Weights of a small transformer language model: 8039 steps.
Each number is 200 + 40 x the weight over its row's rms, rounded and kept within 0 to 999. Layers, rows and columns count from 0. The size before them is the row's rms in percent of the matrix's.

# layer 9 MLP down, 224x640, rms 0.0443, rows 164-189, columns 256-383
100,264,272,267,186,181,206,181,176,206,163,114,167,150,275,280,151,138,239,224,238,225,147,190,204,204,138,192,222,213,248,192,157,234,203,176,187,149,168,174,215,170,233,228,248,103,286,211,205,233,244,207,201,233,247,220,254,148,158,156,292,198,230,199,217,187,146,186,109,169,179,240,237,229,255,286,226,188,208,207,160,186,168,259,201,243,203,244,233,189,180,145,182,212,209,193,194,203,176,229,215,140,232,127,112,231,166,176,201,158,216,203,291,236,141,204,258,251,156,252,201,221,198,223,205,184,160,184,216
095,211,254,243,177,197,282,245,165,244,226,174,208,177,210,251,143,200,151,155,180,92,193,208,143,131,258,158,148,247,220,222,221,98,199,131,196,177,240,166,118,224,267,203,221,156,173,194,194,239,183,248,212,212,259,222,205,290,238,226,200,150,191,225,151,277,226,211,201,204,164,313,189,258,189,218,209,157,137,46,221,182,239,183,207,176,175,255,239,252,211,238,187,208,167,138,223,236,189,128,223,190,191,241,141,203,214,199,260,226,168,157,194,212,290,217,221,234,170,197,218,206,222,187,203,185,197,189,209
107,242,185,220,229,142,243,150,202,141,216,191,231,208,178,253,232,224,234,214,157,159,239,163,233,189,145,203,294,164,206,212,232,269,226,149,215,201,170,235,158,151,157,186,193,228,254,223,171,212,258,219,207,251,241,168,154,146,209,235,172,192,139,160,169,199,182,160,201,152,214,95,252,204,184,146,209,172,298,188,217,159,239,152,101,217,213,202,157,230,181,304,202,149,195,214,244,153,213,230,191,160,235,218,200,177,214,201,271,212,183,216,207,217,249,160,179,248,131,192,204,154,265,257,240,211,191,207,123
100,198,215,185,172,222,178,267,218,215,202,168,163,192,223,218,171,208,296,216,187,242,205,232,204,194,251,147,282,230,247,258,145,217,163,229,279,225,190,244,188,133,257,266,215,137,232,180,177,194,199,192,207,137,120,214,213,207,167,190,205,243,291,228,189,236,86,278,215,291,255,142,194,208,210,199,168,217,197,174,182,214,176,140,170,193,221,206,135,129,216,274,247,212,250,150,207,210,244,167,181,136,208,201,226,152,152,233,170,191,188,202,191,202,151,186,217,231,256,232,186,243,237,225,175,165,218,225,144
102,246,150,177,119,208,208,172,206,199,179,206,197,150,175,233,203,149,266,199,191,202,158,175,248,140,197,177,220,193,198,180,224,193,217,172,200,240,166,220,211,150,192,186,212,179,185,141,223,280,138,213,203,195,144,197,222,213,227,189,213,178,209,314,213,154,232,258,238,211,190,209,227,262,244,139,177,297,231,244,172,178,189,230,203,234,184,277,181,181,209,225,155,158,164,224,198,148,255,226,235,276,208,144,237,192,230,253,239,173,190,191,137,206,184,298,199,159,175,194,245,184,121,248,193,235,144,188,189
104,194,219,222,225,214,162,161,131,191,162,157,192,223,194,273,166,176,267,147,214,150,158,147,171,188,253,221,169,215,263,140,227,176,251,196,252,200,219,238,180,169,264,188,136,241,321,222,211,133,217,253,172,227,264,225,231,216,178,209,191,250,170,158,241,243,171,219,189,177,103,171,240,249,218,148,214,181,205,261,242,234,187,193,274,243,152,193,273,324,229,157,190,158,233,153,174,221,81,215,277,183,262,189,164,230,135,176,290,152,188,220,217,141,235,175,222,124,312,138,223,188,233,216,168,176,231,150,107
097,176,230,201,182,263,187,273,166,151,183,128,139,179,173,139,185,259,214,226,255,200,181,178,192,250,245,241,127,191,229,147,255,142,204,225,222,232,233,279,289,189,217,270,200,195,205,146,188,203,236,170,231,291,190,143,255,151,195,253,152,232,262,196,226,149,234,149,200,131,239,188,235,189,163,175,208,155,272,131,211,221,199,146,225,208,119,140,208,218,215,94,234,225,267,206,212,129,147,223,167,214,206,168,219,241,281,287,180,205,244,194,143,193,173,231,185,231,219,262,261,182,255,215,210,280,155,146,206
104,265,307,222,160,206,161,132,195,202,177,178,114,209,199,269,254,145,120,153,193,193,231,205,204,243,257,249,195,270,152,229,204,270,263,169,202,184,184,215,165,252,247,168,168,240,263,193,245,274,181,147,132,254,205,247,217,229,207,188,203,143,180,250,176,198,170,205,248,238,266,197,250,212,264,213,216,247,158,205,165,225,188,216,209,181,92,169,153,199,274,223,199,165,210,195,151,130,168,222,188,138,175,168,221,269,230,220,193,181,225,237,203,197,125,174,277,241,167,206,131,220,212,178,284,196,198,148,225
101,262,162,202,219,237,257,152,247,189,243,178,223,244,188,254,225,248,186,179,117,176,241,200,325,159,192,196,210,193,243,189,206,188,213,218,233,177,208,128,191,189,262,132,191,270,230,153,206,192,263,155,315,273,178,234,226,228,228,144,213,169,189,241,184,145,137,107,198,239,208,200,186,230,178,175,224,198,223,167,154,191,275,254,213,121,330,180,194,226,181,138,185,196,155,225,151,195,177,159,183,253,190,194,239,193,180,165,201,213,182,115,166,175,212,165,165,129,163,150,162,217,292,234,202,237,211,165,217
099,162,193,172,212,211,172,91,213,150,197,240,163,215,238,220,187,198,169,174,153,178,177,224,245,248,155,255,182,210,172,132,176,220,224,187,232,166,153,273,216,80,223,153,212,159,198,169,185,251,159,242,162,143,161,209,236,207,140,293,250,224,159,97,200,176,164,240,214,172,175,217,191,253,213,159,151,157,227,163,176,149,220,204,266,157,216,248,193,167,292,235,229,247,223,254,207,180,199,172,250,311,226,158,238,198,193,176,192,203,195,256,247,260,196,130,216,195,114,232,211,201,192,142,219,167,241,228,197
094,157,57,180,156,177,247,203,201,246,245,199,180,239,190,221,241,186,254,245,194,210,193,194,190,217,215,228,212,277,284,153,178,213,184,197,199,252,172,235,243,100,176,203,166,226,199,195,205,242,238,273,235,211,158,172,209,154,153,254,158,163,223,166,190,190,253,180,271,280,183,233,150,239,138,159,158,174,195,188,190,208,165,277,191,180,275,208,201,169,172,208,154,160,180,112,213,165,229,176,131,138,201,217,171,240,204,199,182,135,195,201,143,159,179,175,295,205,183,176,222,195,125,276,175,186,189,221,191
099,187,215,265,154,227,213,174,248,323,233,225,276,271,161,194,213,202,160,157,148,183,253,200,200,266,188,201,138,158,157,259,181,180,204,208,187,176,214,166,262,267,229,184,170,147,332,295,210,149,157,192,260,244,226,209,160,240,207,182,179,157,192,179,264,287,182,230,249,213,220,186,222,126,222,265,259,233,102,197,195,186,152,199,288,183,165,194,171,186,192,253,205,255,213,224,219,247,134,178,252,174,190,261,191,206,176,223,145,233,208,190,227,144,182,154,203,186,188,133,296,154,157,242,199,208,189,161,215
100,138,201,209,182,284,210,109,187,171,208,200,126,182,194,311,191,212,212,238,218,181,201,196,173,273,166,174,178,191,216,213,201,220,145,173,115,158,219,180,207,141,90,219,138,213,232,147,227,187,225,259,183,232,186,207,176,195,239,235,159,196,214,171,142,247,151,209,242,149,189,190,223,239,176,261,197,155,186,251,218,190,143,143,128,239,234,227,266,266,209,231,136,265,207,250,242,254,168,201,227,166,168,213,114,180,185,148,194,217,235,267,256,165,201,188,189,193,193,180,210,236,194,235,180,213,212,208,233
099,218,197,177,256,252,174,233,207,224,219,209,173,238,208,130,162,172,242,164,219,246,211,213,230,149,193,235,154,202,160,150,233,260,254,221,214,247,186,164,205,203,244,204,165,238,175,178,186,190,190,245,199,176,200,212,192,185,209,225,211,252,236,233,181,187,182,263,221,183,226,202,279,211,157,190,189,245,271,204,216,211,167,210,213,233,155,139,250,154,123,208,221,228,159,215,227,174,176,212,180,193,113,149,266,219,258,167,133,212,203,208,161,212,223,144,157,200,158,276,193,207,221,262,208,237,155,278,226
098,165,206,217,241,252,157,229,185,222,177,257,222,228,213,242,141,154,205,215,167,235,206,185,249,191,195,190,168,136,206,212,167,184,225,182,130,188,249,223,100,193,212,174,222,262,197,169,226,203,236,221,243,205,219,279,253,141,187,237,200,185,175,198,157,153,211,215,157,206,227,154,141,197,187,203,224,226,227,183,212,197,194,182,226,184,274,182,214,229,226,192,151,221,229,270,200,213,200,162,203,304,214,195,136,152,168,132,252,236,131,191,253,202,218,150,216,230,221,250,263,224,258,115,133,200,227,194,157
102,145,169,208,219,244,160,164,206,255,136,226,188,200,198,262,201,199,186,198,209,247,201,205,198,155,214,192,250,163,216,261,233,234,231,226,209,141,260,203,232,219,153,219,210,189,160,213,194,222,254,256,190,183,170,240,231,254,169,189,196,200,265,126,169,170,206,174,193,227,128,225,214,234,236,164,258,210,134,165,192,167,191,252,150,258,179,217,149,275,191,282,193,162,295,248,135,220,135,177,218,183,185,161,217,181,137,161,258,203,231,196,237,249,215,205,211,195,210,234,243,201,182,173,181,213,207,201,178
097,264,212,146,220,167,273,235,182,192,174,238,151,234,212,187,186,221,185,190,144,137,90,213,233,147,177,222,192,200,212,182,236,159,189,183,173,215,211,231,169,130,161,190,171,162,224,157,219,209,131,166,186,214,233,150,245,172,247,212,178,198,217,231,218,169,224,217,235,171,187,162,299,231,117,189,178,158,215,200,164,198,181,199,199,152,290,198,247,221,176,125,187,245,166,215,177,219,153,194,198,185,192,196,203,241,173,220,251,193,207,226,204,170,180,187,223,141,165,213,212,182,224,178,210,167,174,195,200
100,164,255,200,233,181,252,168,229,227,232,126,235,147,219,188,187,227,168,158,265,153,227,197,172,151,174,159,209,181,155,194,127,198,207,170,222,210,210,209,181,117,202,188,245,121,164,154,160,176,133,180,254,178,235,233,152,228,195,181,211,195,221,268,153,215,222,179,215,265,182,167,200,206,229,183,217,240,215,188,182,201,186,196,168,147,237,173,274,226,154,225,197,164,246,188,166,228,185,229,192,269,204,200,233,199,153,196,217,256,226,275,233,139,208,129,158,217,194,177,232,184,221,180,262,254,181,120,177
128,210,171,245,181,206,224,204,208,159,243,235,210,210,231,213,257,167,160,257,202,242,215,223,253,284,199,195,213,218,226,203,187,132,206,249,259,207,216,163,220,197,241,231,126,180,180,203,280,212,229,178,176,138,138,208,193,212,155,257,190,187,247,203,208,217,253,206,179,153,202,226,130,163,183,156,254,215,265,222,160,184,263,234,170,173,241,197,202,192,223,201,219,213,133,235,244,219,204,252,171,217,197,178,231,250,128,158,267,191,224,229,178,199,209,152,208,146,222,193,173,172,185,176,77,207,241,252,176
096,181,137,156,187,248,222,289,195,133,212,128,201,238,167,252,193,245,242,168,209,207,267,190,163,183,190,163,234,202,232,185,184,268,146,184,187,221,258,187,211,187,253,207,184,215,246,233,247,221,176,194,260,216,236,210,92,195,160,177,169,185,196,205,180,214,105,149,217,150,240,159,182,203,269,176,238,214,188,218,195,171,202,195,106,247,222,152,198,230,224,188,219,200,187,167,195,186,218,123,237,257,163,179,230,239,308,166,206,189,199,215,213,233,66,214,132,193,232,230,263,288,161,213,221,169,124,167,179
098,188,211,182,135,229,230,251,152,173,273,204,258,195,171,218,213,146,128,139,193,144,229,241,178,269,208,229,232,196,198,245,178,284,195,166,202,217,178,238,137,173,211,165,235,193,153,190,194,240,154,261,240,246,206,178,186,159,268,137,184,198,254,175,182,205,271,235,183,251,166,203,187,158,217,281,231,259,208,191,239,235,198,161,257,237,143,175,222,211,221,192,313,303,177,256,223,201,267,192,218,218,237,220,193,188,205,125,149,139,197,165,218,230,226,242,156,207,154,144,207,212,273,130,236,193,149,245,195
101,275,192,272,185,188,193,125,181,186,198,269,213,302,251,213,195,275,229,116,239,260,234,184,213,158,208,163,175,191,240,236,193,168,199,249,166,158,226,170,207,244,213,168,124,182,196,165,193,254,159,180,200,148,175,265,244,252,226,186,147,172,151,108,209,173,172,208,153,170,197,153,214,196,192,175,240,193,248,187,144,223,166,245,234,192,190,234,164,227,213,234,178,215,208,126,180,173,179,142,207,237,155,213,296,222,126,182,190,333,262,232,254,231,225,151,207,265,237,214,175,226,227,250,245,260,164,190,234
099,173,157,201,195,199,169,234,154,169,203,207,246,207,194,218,160,105,239,146,191,283,116,185,197,158,240,216,140,266,191,207,181,190,126,169,274,157,164,105,258,240,169,249,183,274,252,206,220,234,179,265,187,242,217,222,214,209,180,236,222,226,193,171,198,268,117,212,183,211,188,161,192,190,237,171,163,162,188,175,230,199,127,211,188,211,206,165,199,181,160,228,260,233,154,192,241,161,221,182,177,152,226,184,252,207,152,236,226,183,170,93,134,233,188,170,190,211,228,200,220,210,130,273,157,213,256,197,151
097,157,286,263,218,204,255,174,163,196,194,165,226,121,197,178,186,124,174,223,193,129,280,183,210,129,152,230,215,201,168,152,216,211,143,159,232,178,152,186,186,216,238,175,143,236,166,206,234,170,138,184,229,207,131,222,196,251,238,248,196,165,220,240,174,150,194,169,258,191,234,202,190,126,186,217,201,218,220,228,183,182,255,282,202,219,206,217,208,152,160,255,120,225,239,290,233,182,156,230,216,201,210,254,245,145,279,141,202,246,185,186,112,214,173,162,318,319,95,169,175,264,116,204,208,173,198,287,205
096,192,156,162,292,179,211,163,230,216,189,264,213,250,181,170,237,238,238,246,214,175,146,189,212,148,195,125,188,191,218,202,167,251,116,242,300,210,198,175,236,239,199,160,187,197,191,133,193,187,202,225,151,237,249,194,221,222,170,162,176,196,154,188,211,230,269,182,287,233,241,194,134,234,124,163,193,222,259,178,270,152,157,225,213,150,233,169,176,209,166,185,185,259,295,168,215,172,237,200,203,145,265,196,157,162,238,225,217,193,195,174,245,209,237,203,211,162,121,247,189,192,196,276,270,129,154,241,254
100,192,274,246,176,270,194,233,183,164,213,222,207,113,199,204,158,170,219,223,222,187,228,198,164,170,142,230,191,108,145,154,233,171,214,197,192,242,152,175,232,256,181,201,227,190,191,126,211,202,223,240,174,173,229,136,197,211,226,209,168,141,217,187,153,229,157,120,256,207,189,242,174,210,174,228,238,213,150,183,260,185,219,222,236,159,191,195,190,217,236,235,155,167,275,192,229,130,225,227,246,242,208,293,280,224,198,176,238,244,259,196,268,140,225,156,180,124,157,218,147,171,223,208,169,190,147,265,231